From a checkpoint of a small transformer trained on Wikipedia: rotary positions, local attention windows.
Each number is 500 + 50 x the weight over its row's rms, rounded and kept within 0 to 999. Layers, rows and columns count from 0. Numbers have three digits each. The size before them is the row's rms in percent of the matrix's.

# layer 7 attention output (transposed), 64x64, rms 0.159, rows 46-63, columns 0-63
096:618528568519493511511536478442452616527519551430478542539511469462551524462566508487531552356510411416563545498441506482513541412563548522516493556491504537459472443500459544509601544463529469
103:474557588423502435534495517537524495472504581465392479555522569468489481494529504462453447499428512527574462471542464507492567431394557521560525444504468467459453524515421466611522433582585445
090:490483561568513554456521515444495568548551472521449504518517448530494495499492520489509567378464524461458495586549568407629495570508499555476538516452471423596530461390503505420523521451484582
097:402519580528509457496572526476476489445491414521578573557392507558403538565485543463419524428476429440591479553531507507500457522460556512511477531506544462545484551451475487411599520459503508
094:469626503414574482462520604586534354486488449505538476510442445448453427472449473424520541444520496472417476533511563468485480543471435440492477474529472492504505474424460501454571508522476425
091:513473501494511518483575517371430473526454599491514505626418537422463440477507444497500422582524501532433483529483456484415483530458444447498498561453464446500554409471546486480505430601485491
092:489487517448567507540537492469554438505530500600581525479477466570453492454575510473607534426530579647461506461484559493454458458581521492449419573410409482490469507480461518489478452506497542
099:500429535512523593583509509504530498444415515523564477553566482527565478493533470545459461582483545400522570497502549460496562510545399477579538470500448550505474561541464499638526583562440496
087:468446472543548557573506502551449566448481538516526523543458533427420533559534551529465391601524415532582535583485453500538558473435556527438433514416516524462583473536465534446506457539454526
100:514497472548572452488461518448434581477561580533500495475400541499558519401494479450514545462435456596495500484423440543576483409549474410487579493500546470552493511532499381487564508555465527
097:537521584497568499475478495460519475501472455511557477535379542523499502411502527451486404392430478511496561503411456448558381559523499495468542543476541516548556571507542521502440504422600558
088:442523463449537489443481540478468458525465466506557628503434486587439461454426506548435506456482506525370557484441476534526504537505523399509487578349571496547530500489533572499497524513521458
102:545485496564570620390486558455497481502459477582479579500513522511442617492526542470477467392484510462516590513549528508575493500436482492417536520517413590501547493539486462460462468559551548
110:451476556552506448359495431550506494483571520450497507524509523416492500453516416470571541506581533459441486492407472514490513624522511553587587512443493468504506483547516404478385514495499480
097:446537444630491567575393559424536433528410434493482499542451529477431432424505556442537562406489569507515533561491473590572505536524507479456445503469523495463546507507513507511497512578518487
091:593377504595468498509514430479453573485524558562455449496548544494637561464390456482539497476483462566577470403491552474549493434485502541529515498525516465538501586532504484499476446511467440
105:523526516518495533516456429526572546509517458529598532483462522430510445543477530464379469522507437527488549453415566495498476461463453539537596425577504469481396533506552596615474473436513555
101:545464489513465544493345492512535592369402473487501463452601429492531534440521516465535476456603443536469524531429497512544494541550485443459500490458447531481519511451530456507485528403429505
# layer 7 attention value, 64x64, rms 0.161, rows 47-63, columns 0-63
104:580487519527580526507474500540462483543532462431461512434582504512481491563479483464497503505539513529373439473568566450528546478539482450501441623590599439553511488516480576533559593548447451
100:428534504521398543429511415522429492565471451492472507501426403531583478507514462581538488429533468507573444532550469548503528448453503412538534443411456578417465531516583465455478535492468457
106:482554476492467536443479540451604471554488470528511420519465490431567484535449388566447465429640577543519489583462473506517502489485440455449581515455558525510578500433440563509457500486535541
096:357494539436493570418536509457564425491447434491477545478539550453473517551471506511506630511448487550473484457459496471468569543489538523546477585518481549427528517505499564599384455459506514
097:435537486520541478551543530600566455484498445485522527457524512449500489400563579387559487475513494584493431442483610508526449480492532500543466401480553407460484536577423550492520567488448498
093:442528537444488522527441508462509623500473487537430458474507449521536535377493525600477592564509552578550504541523554497482538481543509607540550484558462594468479560532440544424427495492554491
111:571497504503514429464459415459626504492593526418413571431475609506436454449556566516512518453525442459443520493495459538461437502446515514455436554509449519526468420502461527488488507565418461
097:557538460568474414446544548453539513544480501537467543536531564405510491521484497482521507515570567539488433456492491591549442445512508467466657470503527407518493540559495511516626518542599516
105:635549453497548457556456538525371466542546492536505499559448610506435465470522471469543420453468498573562549485554462540495547401450540562560540517518490462458569469547488478524484513465429535
108:534561509492427524537407492371493527436464534601524493514433512464392550429570512613463502420549542501448515503527512508556531569516497479552498427507461530465537523564443420526514479509426538
096:450539520476530453476546549475529469524524445582563466518485485449379561464484536481505514473601505513524491461510519484467596559585462557399516387539419511428491488449412429499478399475504506
104:498562521529387491471454333468501533529531461585551443551473566502474472505493498551516502461476588496440476485459598595470486489569466577582522490465560471487554567493499491509562412515471503
106:544505466560486536539490499517451520495436509479531470462522475528570463479516549543488538468396442516610539440506504469536515472409427487427407417520443433425485530382531491610509513535410548
096:568516548462531520415567437514536530432458564550492516547403419538502616577484467511561473469553508516461516473475621498426451496521525469573573475564421455453569489507468553533489468465489438
096:541433430514464437607468449547377588414571547463523544484468495521521432491588452440543472475554501485520572522593473601542506431473533510523531557548578498433494469466553501488514494485479519
103:438577513513508481521444462537464485456530563500440468549495480448434518466547542512492471452501557430579531539487392453523415585510427570411500629569477519549510531607481439543491547527467516
099:555444486519516483446596458469474568573559575535468538458433507534537497478494482603512517474365479450553531507501423568544519549480538527563508430561484509448479462613524420557516438503504576
# layer 7 MLP gate, 128x64, rms 0.191, rows 0-59, columns 0-63
110:555443407525542473489519485576555529500478453476464450428463504533464514497569460483548527499588488461510415519353489460426479486633445523517419567519444557572531495542492529457568545512494454
101:430467466575475471516502437537470491511499446439474439576445505496517493431497472495603460586452453576433493504578509457442479490526543436586493532432495543531474443583568417399495402465501533
095:399585509508568503509496330535496482587443469499541412510504477461557499383460494568425508499553461505482462507460526481545492548553513524497507528556487585481519552558466402481482511409506493
098:517487472557438368447446390511445571567564488413472447514471550502458474522526471553546463639537556578479483486513520499491438532431497542489494469428491488481438482518451446467514523471597549
087:511604513502477498512555501506507495589416457513527429419495580470403518481465504460529520610490558509517424485530603394539566571526419590498517500540480469483462488515491456567477436524460434
081:514571505523522557429458521419512570463577441558552539562435561500505476483523473438437461425490567483580583519539440497429546570572552456495501485502519501452512511417595571453527500434446568
095:471530534564465482462519492492530455458459629553576467584466613384490475465494553499468507531536432505505569497499477514517401539450548518530580591485431460536570490426497525495488412523433497
101:616495445542489496496419331417554539520484526486462510528435457445499509496457422471473505485533611471504469540451494491424440432512490544475491472628470516530476515468551522472521459486497404
104:469465504670427517429556494484487450514481481475563501551549502509474488591515511485532515564556505449498509484512478535538531584559430449456482447520470448594532434442517500561576360530509469
105:517466469596481547522517453468546536500525629508432452465529440433498423520534547560529565545440457514515420523454384457567598496464520443389529502489517530538526539528431451574528544500492505
088:534527474453495568481444543590451529538575513479466471473504499475505561472437493561546424542550499532557455581499488586503543463580526463482459512501519416500629602466531530560585398447509450
123:502413531569458480542499431541587489450470506470497540415535500499422503479508533524545572555418532467455494437440597423560508504391514460473426527588465459583593472479426467472505545498512490
105:473510525484558614474531538468469541557432399501545615497520455515503532514530534567464482488472442498499561480389596451568584503494495492410469463481428526531569530456525437544554424459497440
106:441500473611489564464505579426547532506456381483468471520422547493489490423521560466496516600474536447503587493428532446517483411520494494461501531524536499528610486468539615547473497468556562
101:482482448545413483543411515437424462423564401507465493516424587500609439463490503523497409445568480468524471473519473505530488497543526473549406493555503473575529482407532594448506473463456467
097:519429439496436489531418458500516498428488563431474504540488472404513586543432587449526521468519522391473437483457487484371472457562441552425523490456547536510425464529515436525563544523440481
101:518528478480541628473542521462556516499486519311525450489492536442462506474501545535508470489484534499427500551469452593527504513541370497503460523506548556453479483526554595589517416468491467
101:549479464518539537534492438550510475474471562429483454513497571560553448543408565431530445495455434489605487547538487471460419475488495502449450545613533527585483527476505537373458596478485447
087:595614526539499460580415576413421471535518523500490543487428489472538471541519523376548465422457510465415470472544461500545514504514515484560484476502554449512580475514544458441606497454552526
116:507428400485571491498526417545579550540428468500518502447513504476448627504499520444645546540516529397472552486473498495459480500520541486538519449512480431615532470501444499414562487478536518
103:592418520557424483428467519541536522564625542531458439439477561483527533478448493497559474495501502401487403427476503593556546514459472560606512488493547470510558503535506530501488520538445407
090:382501452567491411501495550561444433488485409567505466447447482459523394422537439477566544531566469544499500546454498499514486551484578460492462492546428514452511515580498609434482543533522432
100:489615447561537414495460501425565488502517525553463489591533533496480513547461453532465476516582510561503437522435398452461431500522444499503535444531472425586578547471499602561560510449518440
093:494558537423518555494530596525502449555423426506476506501502437482497612468526492673554434502471561531531530440483484536499587520533496408437480458548452544537463568539517436464491485440481506
098:496521489494506506526561416495420561427550558485548513497545560495550502498555483532503566499570416499545572468429512438523456514441526554496586531550512554515620574486477384452461554395523464
100:524442438545502509519497510456425584506505554418528480552444523453532604551530409573456465501509383403552500532455480492398505546538539485579518561489574516500509508494517521491576469592444446
102:441490464462468575519520487526472599499391467453540499473519429357519433503534453567490516448458448546511500498508486480506489569462550472525547618408475581469507499569506538407575567493485508
099:468586498608554492461548437564448428511558422447538568513381461515429541507466453448456395554512496415550575508461456446530573486538492514524507526457470446446587500527443514474487488463497495
101:511398484492489478584517459442453467431516452417522559550485443406490436545442440519536477515421539558526542479495592431459487493504501396535490541507455427575569529527490487384522549464531446
108:545463374529518482570517483554468480534437409525526506474487504496518629475532545536535344488470476466462529482460497468502435506571444461628481544471562480469500548508438524572580531499507487
098:424338426538574543468560438537557442503422450536471548507438471545462458441479471486536516502536488498540510525434459507467456499539513534427508489543437472499587466537496578402580440528520444
099:524435468629474502526540471419507540500532563532447448464558457514511465431515521463567574495559409470478408407479489521525573480490416574535534550501543485443500491574436478485578450498408468
103:500580487509652480424518399599467500480449490587571479520512504546503518482485557520496524569529472528432494427424571460522488515445467488484531566600477550451488493453491467547471498440613510
101:503415440489503432536482518591449598499515568415513509590545602456535516467486537496460454516593438451585516490495538565437513500457509508494490462512534590465419538505457444453492596552427489
104:529522499536501572476454472548459528549604498469504451585423494501544611567471433486521505513505491415504536532436481507455530451529485455450463514592573572530455436526581450520411583481604478
094:501427475608455463539508439576438425464472428476561548494416505451519458460421437510480448501473500553474565484569487539539517439546585397554418445521481419411550507533510515489464467515532459
104:515457446507432441503455439457528452488492431466443502523480521436500510519503540453578456522494497413400379499507493457600506510500478458558456472583513508525501403445497397589611462466453492
114:396507451597502452505552486548495484524448378439553509503450439491535472451453465517516471550540439396489479428437535512645470602476457487508448517491513543491469451460474500502469440464526418
084:550515456445553586559583453449473434434480451512539481487506495478474544476555537400461544445429499506494608405549538508540439582544444506523493423469557466485515432469579422532525413464485497
106:587497398538486511443485439564476481575527490539598522473450541503503480478555597517412410465389462507557458524423406503522437447509547541472412485534466464579492517428504489504480469554516512
090:445533527449525534481497468458476575450525518499477482562535480535587657468518410496437486534559497551559572526541544461542402391420433490536513555513544454540495532412515536501552501489522434
100:476551437485579592559501477437565557582523425465479595451569562471575515479473545470509531483468509558583584496512473539563532462541491564488492527600485448493576525479527554541615545529526493
089:516416461499486489564510350532437558532505489524366521417500413552540557524526467451491517482519483537542510519524496500496516432498589512501564501540621493491606515440516431457477498441514438
097:520588485458519506554506483427504525464577444436420512545362512515470494584490504564480476540562502499597455431447571524462381492512449514429502421515483477573508486492480441468516406509565492
092:511548475528469433547401473437506531528555501503462439576528535466612455432541570523527506510553444462433588485559512589492503499516483424542564516532469451392566527446474447507517551540392479
102:472569469469486522518498456485534482609518532426453521507485494486437542472489495588480425488503539546510541554401524484451434482475481434420498537518451526590410526516556526320564559465482480
086:576511492508554449438500455502511472552570502451523452510441540466513500515420446456460482445451484501354582536562519574606570496536449414549537453474463531445471554482547461521552542494434413
092:488484451495499499440435432438587494596488455542465530510503373497517523462437528455475447473534476387585396486464435512536509535455462511530483542551552539537478568547519553596531466411492552
095:551495525577540475491534496364518485467485510514546517481540483512506505459589599488545453558408466444541497540541579525482437472545557420503485446511520489607567482539576396537527414482543560
111:513485426569566466459577450530492511457502403549583541519531518461465577490517499510536468507588527553497520467450578519468492536528486493468614479533546468480539515453616494466467342469583479
115:406493510537468558538466523602602573403457555409494552500492498468474437487506491459539424494525576558504506424465476493609590446412527464464476470501487452503484505517515549420542484493517406
094:422514534521495437442520346480498494541504531496517502554501537474445501500526530482461465573568490515575474509540440500605460497549535547571479577477563526566489432404507430464629490558449485
099:481439461479513414508508517537449528489502386441461607516421426456485544445467487538436426404508407549498560487403432501544517497501480407493528536465536493469461534549421503423537456443498460
094:644435509530557456559506451528525580486437553431472502561568479540571483483541575522532540578456463601482508487459500469558465520503567452524570534474469404563570558540492469542540457491475557
090:572540531451584507549538484444439475513524462370563583456482593493494479432552471525534471500491442466531525445544527500522373542516474594511564575510575435471559458518491464413550480493486530
091:433490509484567617564381514497518546486527545521484502443452515493504522461509531429473486543474447444480472565556530496472398446526544359480517549560566421583552510443428507493513529511577522
102:463482420498624460449513474493563553486555466477405558513385528508433479482518418467444467499530470505504462488495461624541462525602474524472485438514456530520540452502469535467537539440509633
106:604503440515551556552467458471499533453548558542476492531515554451533555562483497534583490451516456400492563528524535557487474511423505435452523549598548542511525602522581416560572474499522404
118:562530479580579508407491418592493457428404503444492596535447514491475533469562486502520506518505399468527560483447449533498515554493488433542556427479525439506475615496441483542500440416547518
101:547468405546453477518562512516462512535543533466504416507489499502564482370496453440514493525489460451586543473516436444530541516491427457522555449471533502397402397424514473587436574501518538
# layer 7 MLP up, 128x64, rms 0.181, rows 0-59, columns 0-63
114:550529481509534468441499536453559525541532464520517600571474414559524457480564560548492479478585551390475509388414480534469386508480539513496541493566521459512600425494520445465499456452569508
109:499482523408444519458510502527488508520524451462594500477508573505547560479474501553441455517540455470533543525448567485490487594480564520591440620425621481551505534497553416448586458472451563
089:431453510502502515512498498542548501509447517555415538567497551539465501613454490519520501505529564492478522436437511476382408428526538464514467406479554496579488394504471495364557534577528533
099:520497502446431543421503515559455448522393441527524572532457499525498456516505493398428508424439543494451401499527469484430411567500455570400436480506540504545527508546541604468514506522564446
085:471448480471534457482549491475517546530563554549463540596488382566561474426555522528527548454479457426464606528396449506448503497512582396494546491446464529495514417591490476480469521439492548
081:493482512561556485507500477456616513499554473497515558521483417495494534559505527568540519522471590579458558536463429443532439512455454491489516409428466476556317507522473469503439540471590508
096:455533491499454566473530597495459477496514465485431532503535503526478448517549530418575525448423557480510468509584465443510632505448396535419553570451552611447480470443525520511469460502576546
103:485491529467479505510487425511507474559447578480480500449546439504564469428463343569492511510527467575493512433575462457558492474498574472414558477563438567501503525483535401491533437532578410
105:467536476534465541508641496469621452574478403450460574512477386512419504484496523476452528495490426481519506604480556484489430528502535497553505438492409527472560474540491561446475495438560488
112:477543477528397503573512463481513536500429533493489503434458407486515541553511495540490565462498535498609443528415508502440462358495490594526490570534488552538529463559547560441519563456600550
085:542527531473473471488410478478571500495614589400481470393573503548539488476458623477526474500564443514485539622508440521478469512475538508580483519530498454483582476517547518528553569478573468
121:446571463499546532582510572467428429439411441507487498525412459454498478557510488428493466446571531556455468546545516464459542542586495456543477544509594492545520538552551611440477567465572529
102:436526560534501530492548539530459491494489563519546584531508467472492457450530481563439454562527455526450536489464538488549570503490465471371505576510473592553537424419559484523587354552461462
117:554530523478608545371608449525579501566496496542441541546457451498494540458436512467496475415527560518440558478527520557478413517497432502518526475459531459548588489523470401423510470465569490
097:429509366481479465467502523461538451577556472524443388498517462487555490398514518496506530509548500491509326416508473463457554390504490478491498470476463546523528457436503512577532491435464487
095:431513478537481434498562449587431554428585566444420449549467477523444584480483431475430502467560514483588483536494548455506516490396482594553463433506474511434503480572516509409445489481465499
101:481560426492518482497476528459602457557527570428507506396597603465514505407451480577521510495511540527424526624447488574443465458477504454528561537485511461468461555461477454562545552538469501
098:511567504515543550555549533577457463556500592577523494621477432493452422543527445469453511460518543486430523449456524477546589465417518488487598505481478478469535501568376530424515506531446547
089:565443488540520478623456448513529475383480568440543520600530476465582590524521520489472475551423539476539596476465501484393475463515491479509491446558501534495541548425534495519556512497389467
123:436430591478440483467514572598488514466546510571476498535489478424488501516554485458599437473572575524384549442505549554554536518419462559469487525426433546480444480510481462602506470536516530
103:502449527606541431497433552546508444499524556498557542452527493541553403424513512557464490556564498489475475498509386579488449496503553456421363526543506514490503450398513484507549576512449546
090:577567586580476499465559510396405564464606562586502512483538509504538456556510511493532507420409470445429475501466441575447551468499495436447490548487531451541496462521529492446541531593522495
099:543506446465491467500493537484467502483498575535550550447452458492569455536529553424495497539513458448592497478566386451454552493612465485361483495570434531557495566431448469521544545587513541
087:565579577508468412507529483510414511561493443413464529528458513419523489490508500518485410507484594571440528523574514582447508415530523472591474546507454480473597586436470456512494489411478503
099:469415507441491472598581398559500521461472428396514560486474450510463409472542485519503475499531536425511428508486552442552526556547449378521497449453450556492535476522589531494443496536425521
104:474516484450488501467477445574425483555498470469518496434455563508499493443569480427515583528517422495614555395528518484519464527485477504515539551518447425601430429559539493385511592535461547
106:449471527531556430404522475519544512521467510444531561528570436617469517520577478590436462555442510521553531451479495314489572537464459451459451537472487515478467447548471503491518539526452523
099:457508427465599494540482522462529511523381520555453438531608426497516479443421513483547532522503477517478558438542472525393512532588581436523495515565500459546515421497560532454558430472493578
101:471452535469528545454498475542528452460535466411488539491462510489509542479362429492553554543410526492499555507550458522529545531477496538535509449510434535642421465448562402452501405411489506
112:539525601508522459494569470481527499491522501499522500519549454508447518462489479522363473490449562523464429529519590458493509453505475516471461563453513436633511558465491486346547399439435504
101:498537506492473529486563485465537456444443442498485500471422481534505487416566463489473431500542425579520409559515563446400514372502530479513459460490558500508436532567498447434577512398420557
100:483540462473504611468653512564489465459390447606509475537510422535509447524543440522439533544456424498488529520445509513539510588459549504504506485512497597508452491571563560494475569450524470
096:479476487492516453557465602540482468470469485495491608494483557447453479472592407537509513643463478479496554522539439510524480514578569486586423542544512485514574544573533434594465519437481541
094:463542451409464499489460530411562517473529434503561540538554523419492516541427475549482432486572536446430519536467566550468473479543376547458472455456567569510460421557440461429564471457470541
097:416506518533497551492421548602461522529475508482499510518514556444642464524417470482523548540523458489480462436609523578588564426472489553509534485509527504402472436558509539537486452486604498
096:519469496488539392425473370442502463460508496543545481555422546516440469484473498474470489473492477537560449522484482519443454493492446662487412447548543471457462416476492603522476484416549502
111:521466482511438531479502512502463480465465453517511513369467499486570597403442557458513412487402425503543428538514553507503520498564494483573434580536504413512558472486608502582529439458476525
136:506408471430454516554386517414504539491480539451572505480534534502508510466433576503425487510455486531531514497497421537347499453521550463542426580457501575508433550576431465465530526518477551
082:460592405530510460559492487463510412476477408436375471465559492495531527423590428501482489450469456496401543443480507475468543528449491414488504567580588474535482511538436515561498507477514448
104:548415515542454646472494496454560564537556531587489439497490471502536434489472572532496553496409509459525543550500524490370494457474549472443520461433471478551489459451574581421475428517527510
089:524519497506423516476488523491489447400543526488459440496569511521508516454523598385490457569414475573493458422500512476563547544442476555493577642439518557417562412510554498514495511479492510
105:546416427488553495524493580538548455581499490565456420499467496516509568463454514502523460530562470430429447443487561485483402506529449550468560458530358440510463486478434557475417501476511586
082:507575535503582535490565437529533437579457487483526539534560528493518540408503545456511585535491507529506586507549494387367387574520505614534528529505521504521565452479506431518493504478545497
097:539456453576503554530471481565573517495429516488441408573516577493541479533465479362516500460511509570393470447540463537557477534472592449464465486487504492535390593577466536493547524515505537
091:458486534429486443498541458451548503425491479485475572374458488511425430478493547561446499526426477484407538525466578468477467393505563409489516454531512391540580465483506474501580514535565474
101:451517537450427466492500522545445532459511457470476579510421564501460501454460489533465377439471469522531485558501444506581451415497532410623469639492493487566484482493545577450542544490468474
086:448429442551454423547599459557566475453515511477463506495510505560467485431553517571514517503559461505477500456431489482537357568503540586554443461482538545532586398558465441469551498444500488
097:564464528556487533489585553589467493556452503446557491479524512525518501526424520548542614499495539567440501513513639514483529477552539572521564463443454549477557559426545508364506464529508447
094:452400552409445496511479503523470515450478374519406610463483481460502426418459444546455580494545505589474484469542558504541512507502514507520420530453522463523528526554552515444579409509464549
107:516564471438475515560445466478496386435472500449467513402502405422497472461516504559537510552574495519412549481407492479460448505481371521575452499523459512451413519503543558582537494460473536
126:436463486513484451542431417417532490593430504490451459567445547544521482473422511474484575517520530523497465506630504455551494487569463574437477542542497549429449476462550571398505438472443441
092:486555520563435494527528412458455533383519549535573504594512463491530457548563537461479547540460480485443539464476436499587559550508450559350496438459510572417450488507517523522455567479475494
101:436465463540495519479471584522543545504515547509528494487502516467554521456603424455445485427488446457464540480554476533573512473447501534358510376591506451467482470380501563444460501524494423
098:495509507535476510538522542465509545449459513533477525533503496536573520471486427514464553525524588502467487478538596418494436562483573485606513576545506540487632516405513548473425388523559398
089:485440509497518361460508535588520454464429544574484413532467506498482490520509531543458464591507511527460528472475529486502416582429535573581435435548438515507467447436555577548507584533564510
088:486629499505553611443516517372469504518491448524555566610494451495517482568521456497479542488525439441530503579497548491471495443560456548551503456546586521500512507573422565552563432483502501
105:502534442471533472538523478574504483579537532472495516494635569537498544445472529523514401555495442471531545507570488509500502504481412496498567548532620411470389587524508529507467416567493432
104:458475466463412421471506434478533528464484436521460499464456497546490462502574547466518496495442404474435566494517480569568620504415511480526372435463445548463481473439471567502403548541474454
124:498410507556479434538470469476509514495438421443546471488515383562426606586481543541496521466489467496478510523482502560470453573531510421533500472462621574502497496512385494512527457387540506
099:470482481421435505511531550470554495573542515522576480415389583502529530415545508442490570472558449481503571571465480495598498405429457481507519439520428512462500464580510496450542538536590462
# layer 7 MLP down (transposed), 128x64, rms 0.148, rows 0-58, columns 0-63
114:534472480491500461546565518394504466498521517532478556440502378451504537469453533412549536474493536463534455582573493462463479563507633529460494562527485518462578473446507589577488611471494434
115:466489481540480610475423520487488539403458540593494503456414528603522436501527508501450466432514547543468472443455459485545557403503436498550505440514482524533543461503460446462415545625433492
094:461545648564458421463590412477497478492456558488459472431560547495489463538453469522498514541527510451509571423504515492522524399459547512502522473522533492652558463527530528596477484459523541
094:526511482451550510575405553527512552614476494474460524451531470400413638463506524590599527504443444497514485465472481495451501450477488558526515513525483564428445452457454507452523454446508408
084:470587599560573518455502499517534410479499495464470502458497451467622521492529513504503435628486398564507508431525528527498523514518433484462553556504581602555584490469471468559546518436466487
083:487485579510506483546565497499463539458488479454471536556552449480402488535474544548573554445398521572548520615512420468479562471457432506450499553483490479518574480364482469536581447467511423
097:468485452533594498514520536516511541507545461491456527528503456417553525508454529490509468470451441629497451520455443453486502574558416512561462520530494467433476475559578625511459551451642442
100:463432439476579543621535574446499512434505454543494463527558452570495492460595587454562488403519440464500467500465618476409573489419539456492555508478469500509525481540464471504490528566462493
099:593474479519522394582508506531555582505531559456506606561484533551521596485436468423457512449505514591507495487443428501438506515556629507469478503516525556479583487488477478419471564485526457
121:498503499514502537530499534472596431550538560435391525478442473483622521455510515563593480493466498598479507458582595483501496516462417563569561481519435479450462574526466452521446522592491473
087:534413506441414427579556427584446505458536589490538450555469425419577440517462527444476542471548512441522504577432518540470460500507487567482517443493412484428508478559540504455477522584524525
107:589459408501448477514585426563425556468499465524539545546484461404475540618549502495545451414414554615507531445484485506500545539495472508472531431476529489420446485498530513466499457501584455
104:496480461489482518538489477569476564576596438459456486467515424509513466405545546535482550444456511470541479485461472426571573531437455563396483430421546412527513524594564504519528477527564581
120:465588470452498583475491512450557469484507506458451515576624551455485508509571483531420493589469444555489516449482543465388481454491439550465563500528557444544569505496557441488475473561432394
098:531432512520414500663472468511514510492495392544529464505461563480559402485505516599436505511494435514547557475455519503461484463550484485551413506503571514530433453466421472504409448420519494
084:481528626555408582457455432475513592542432501516488515508526503607499507522493523487407468464572508394512547514530482582528501492543520499495432457533489524508466514454413436542605519579529541
099:477418461447423435529498423528511553478449494457559506513527445590521383457483445517494461524446635519468458533543518571429539535474507453454446513474611547584475469539532584521484508545523499
098:557471542501465428495421411423551487504509487530469489461523474380507567482478503476579528567490415613501386507500482488393474507542488463492502406591562426500493485454514483497417502504505449
089:512502601532336389401529500547494565555513485517475466426439518447454486513469508481522562512474512576482513537428426481446464421474513546491526456443525525455479426506401525435474551488505486
128:463537457500482562454496530572464428577558588500531517552447492556459493529530470545534459525528476572438533496422515441427566483454454446471452552487531441430518519505445426600624561554448536
104:497536479448425526531564487482425577506536500524408517481487430387436510556506502513546439494425500502517487413517547398457560498453429547539525495467539459453439601609423508535495450541469461
093:440536467432567452472493599574476459450523475533485501432405469476413503451482523472472534524473544428532463527560510514495480514477527467461508460618354408553492536484461577498531490445561574
101:509512446477512456461503422572555534424526494495411482499469493465465488510409494533468499421423427552535513432600492463390481466462539560516376449437498554597468505472521453438515483580512511
087:513413460535433545499449605514484565448488471529549546613462461455604450521462497556425457445534539392498544500500492551426494527580545466600512476510489522431541552446473441508517503524458441
097:473496570496514460379453480397492487495457381404428462498433454430533619407435513543441499542495477538506533534479522517451552429513561549469541500492527455511510538520458468463603502538490491
099:534425450510457506560589535482465461423455588460440459520447430476518540546549456514420500488488527510484516532432453495460497530585532485558454464453536544503561578512545523626538409484426400
102:498408431461485528424528513537516532493517489457553511451387481401523462461491516543468538389500428582540458557593462456438469602426454499518545424539510511493422463436470430511521531474494467
110:464624545545476546482573447546453423545399570487511515563454521531463527472493483428420443436579539542565535509540485506487524533512492634521547454490526517586575492494522523495545517412556520
101:486506467505390456504543543470498562544454549553559495603548428515560501530553507541465532565453568501528483447471458484577527439528592575560494446404570573505525542531546455512495427497410439
109:466447502492541460636485460470535614461483547535482411538499502507422515530491465491500636525512510439499478563488532423568483459420499604461445561409501494424542465484457560510539512545492487
100:449397467485495658417600504454541500455462535585465466540542437467480476542520406497510550423525510529568569524549529534507547572438473515481481515583519562489514482533552498455455509539450438
086:455501489554561510404404643544565380545498507443471470479403510418496490469541423602489486448463514585536486460497520494545520484446489545523497579458503537521521489472478487567560452444486505
099:529520558612489531533427434415540574572543454548495541565556529454558521425485517435610521441451544421451536518537478594500528501458452566453498579460557477460491489547539558495547500531535461
100:494509527515527535387548465484420537592538563511456464509636556590530462501490494456489505519436535446539506569547557487522573477501505502466485488538638531471534438466444530563414509541512584
102:495502502445456502512546506530572423537497446451496571497474589534530487589526508537482488578495469516482467463565532406437603585495486491496441607542534535522584428478489567392473502577436544
095:370596442533494427536535498552443454525481516480478519538579488692528491460476449511502486484497505553531439475480559462474475509518538513488423491526458532497483549436577464452535520603433527
117:629553491499562474595436455554491447478496451479521486531459453419513496467479461417509518496529513421414577544511443568517426529534524500488464399396484463486526461544423399468461539495514535
125:537529475581504570559557504494516485491469535473377543434502577445462463476530485543579560502478546522495500491596545442578437497506541460520666469439472461488615505498485554482449461493481539
084:484462508570479430497543515588567566460448606467456431493515445515535552619536455474396531502567472441505517569458497497477456465424550539509487414420498506514551512467471466488393541496423479
105:512428586494399482543525466532464497487516580437538451598512523540539546408428473527500550484549561466487481470473483595454554463569461519478555473518493565363500492522468443549477591478429461
085:472519447440361488488543449455423520473466508481469549421440505609368575575442561482475489548442553563451435469480479487470504483518484424532405523518473559526530492553541521447498498546486490
096:505523604470492534470512445448469478544522458552471447531473532430568551421483537368563498555523522523490516411546461492442459544448477442413501523474493453535420417400487488509418487404481461
087:565491501431417405475505492553501477452460408579454533452484409439511531582560536477431467455467451561536513452537442442497442476502503532569557429583447493476568539481511425600490478473547488
094:499572394539558618456417523513490440455435454512492558490480492516489516477594470481440393594573483494510553474522536517570454515508478556556483495569452497477475563554435525555509538403565503
088:496527482511532448501410435514462529530502554500560417601488487449506538443431564501433529478563458499488444473529509568596547482505512512538627564485419444442499557478426421489555559456513582
101:517579524502501426534455489518537487490560476486519519518461481434566444446499473493465501579594555497456422539466490408417575547472465537532671476551421542445471448523427496503442513541547472
085:481583469552439496406425487458507567513521589557408458503510497397499525442554480479525476511520527524543534439500432530528646507534487515445512418580540542454466471499459470605521459430476515
096:535453483587475528439465458445457598528460526514490502510480576475457446420574560576603478526520535569467602510563531454459505477525558444436566455478503509461561521496489482443473404449554411
090:576524475466484563478612412516523478609579530422542528512452511464580558552481580459544498464570568518492495368495562501531482511523507471452546532485579568493459431569485507509559529480548472
109:377474469464478565570414450419565580532499475471459505509467559542553496457529549536431583456538432456504452494441472465582528465437528555468487432481477537566534461477493431435531492582419475
119:469487510441466499524580558533560544507521468538435559446435492488582477553540516503493447567405509510523458505465506486599468533585503571507464489379599563545495468490510485494425448601409449
092:426442512449587492440454567564505461419427465432438495457588490469496561502518587576390544509473452484524480547490545423559501484494597424512460471559454559499494561524534539540486504527456435
104:483579545459471403438453500530522406450481373504541472492397559451459491454494468553501576491499516547507559493537520488483476436505532530578493438517533419485486454497462584585374460528490451
097:525475617501522459610548470548517434585477433462546529464503496577469491503464526486542464397474502407478597471580491459501420508501450480447561428451521443543494517513436413559532497519519573
082:441529538536506597512583514518477452567517496456453527581363481457431507460406494604446488550453474431552583425528491513565532487456536546504539537558436539540446498499489426500454486506505427
088:476446449556483459475555420548436536505569552545568534454480391512501491456585440453500523552555490565436506529520424546451453504452480506548476572568452472615540464546519457420439582535524502
105:545474564525499535619499372427618521526485461429513412488506466517519473523572516507584495531552425454443457505500507513524531540496566488545465514552529464621497467536551583478567560487485540
108:504513553581583553513508437488415487569496511556470467391518516408494504569493482577454510458461475504545378441480506443443492485559559546483599463471458428486506456487508475474561530391541559
111:554460459499488425501465541465482477447400587538497568604496480558499536482460492499478513500512560435567506468449553577416559602542603449540470510534412485431561551512466447476522515482582454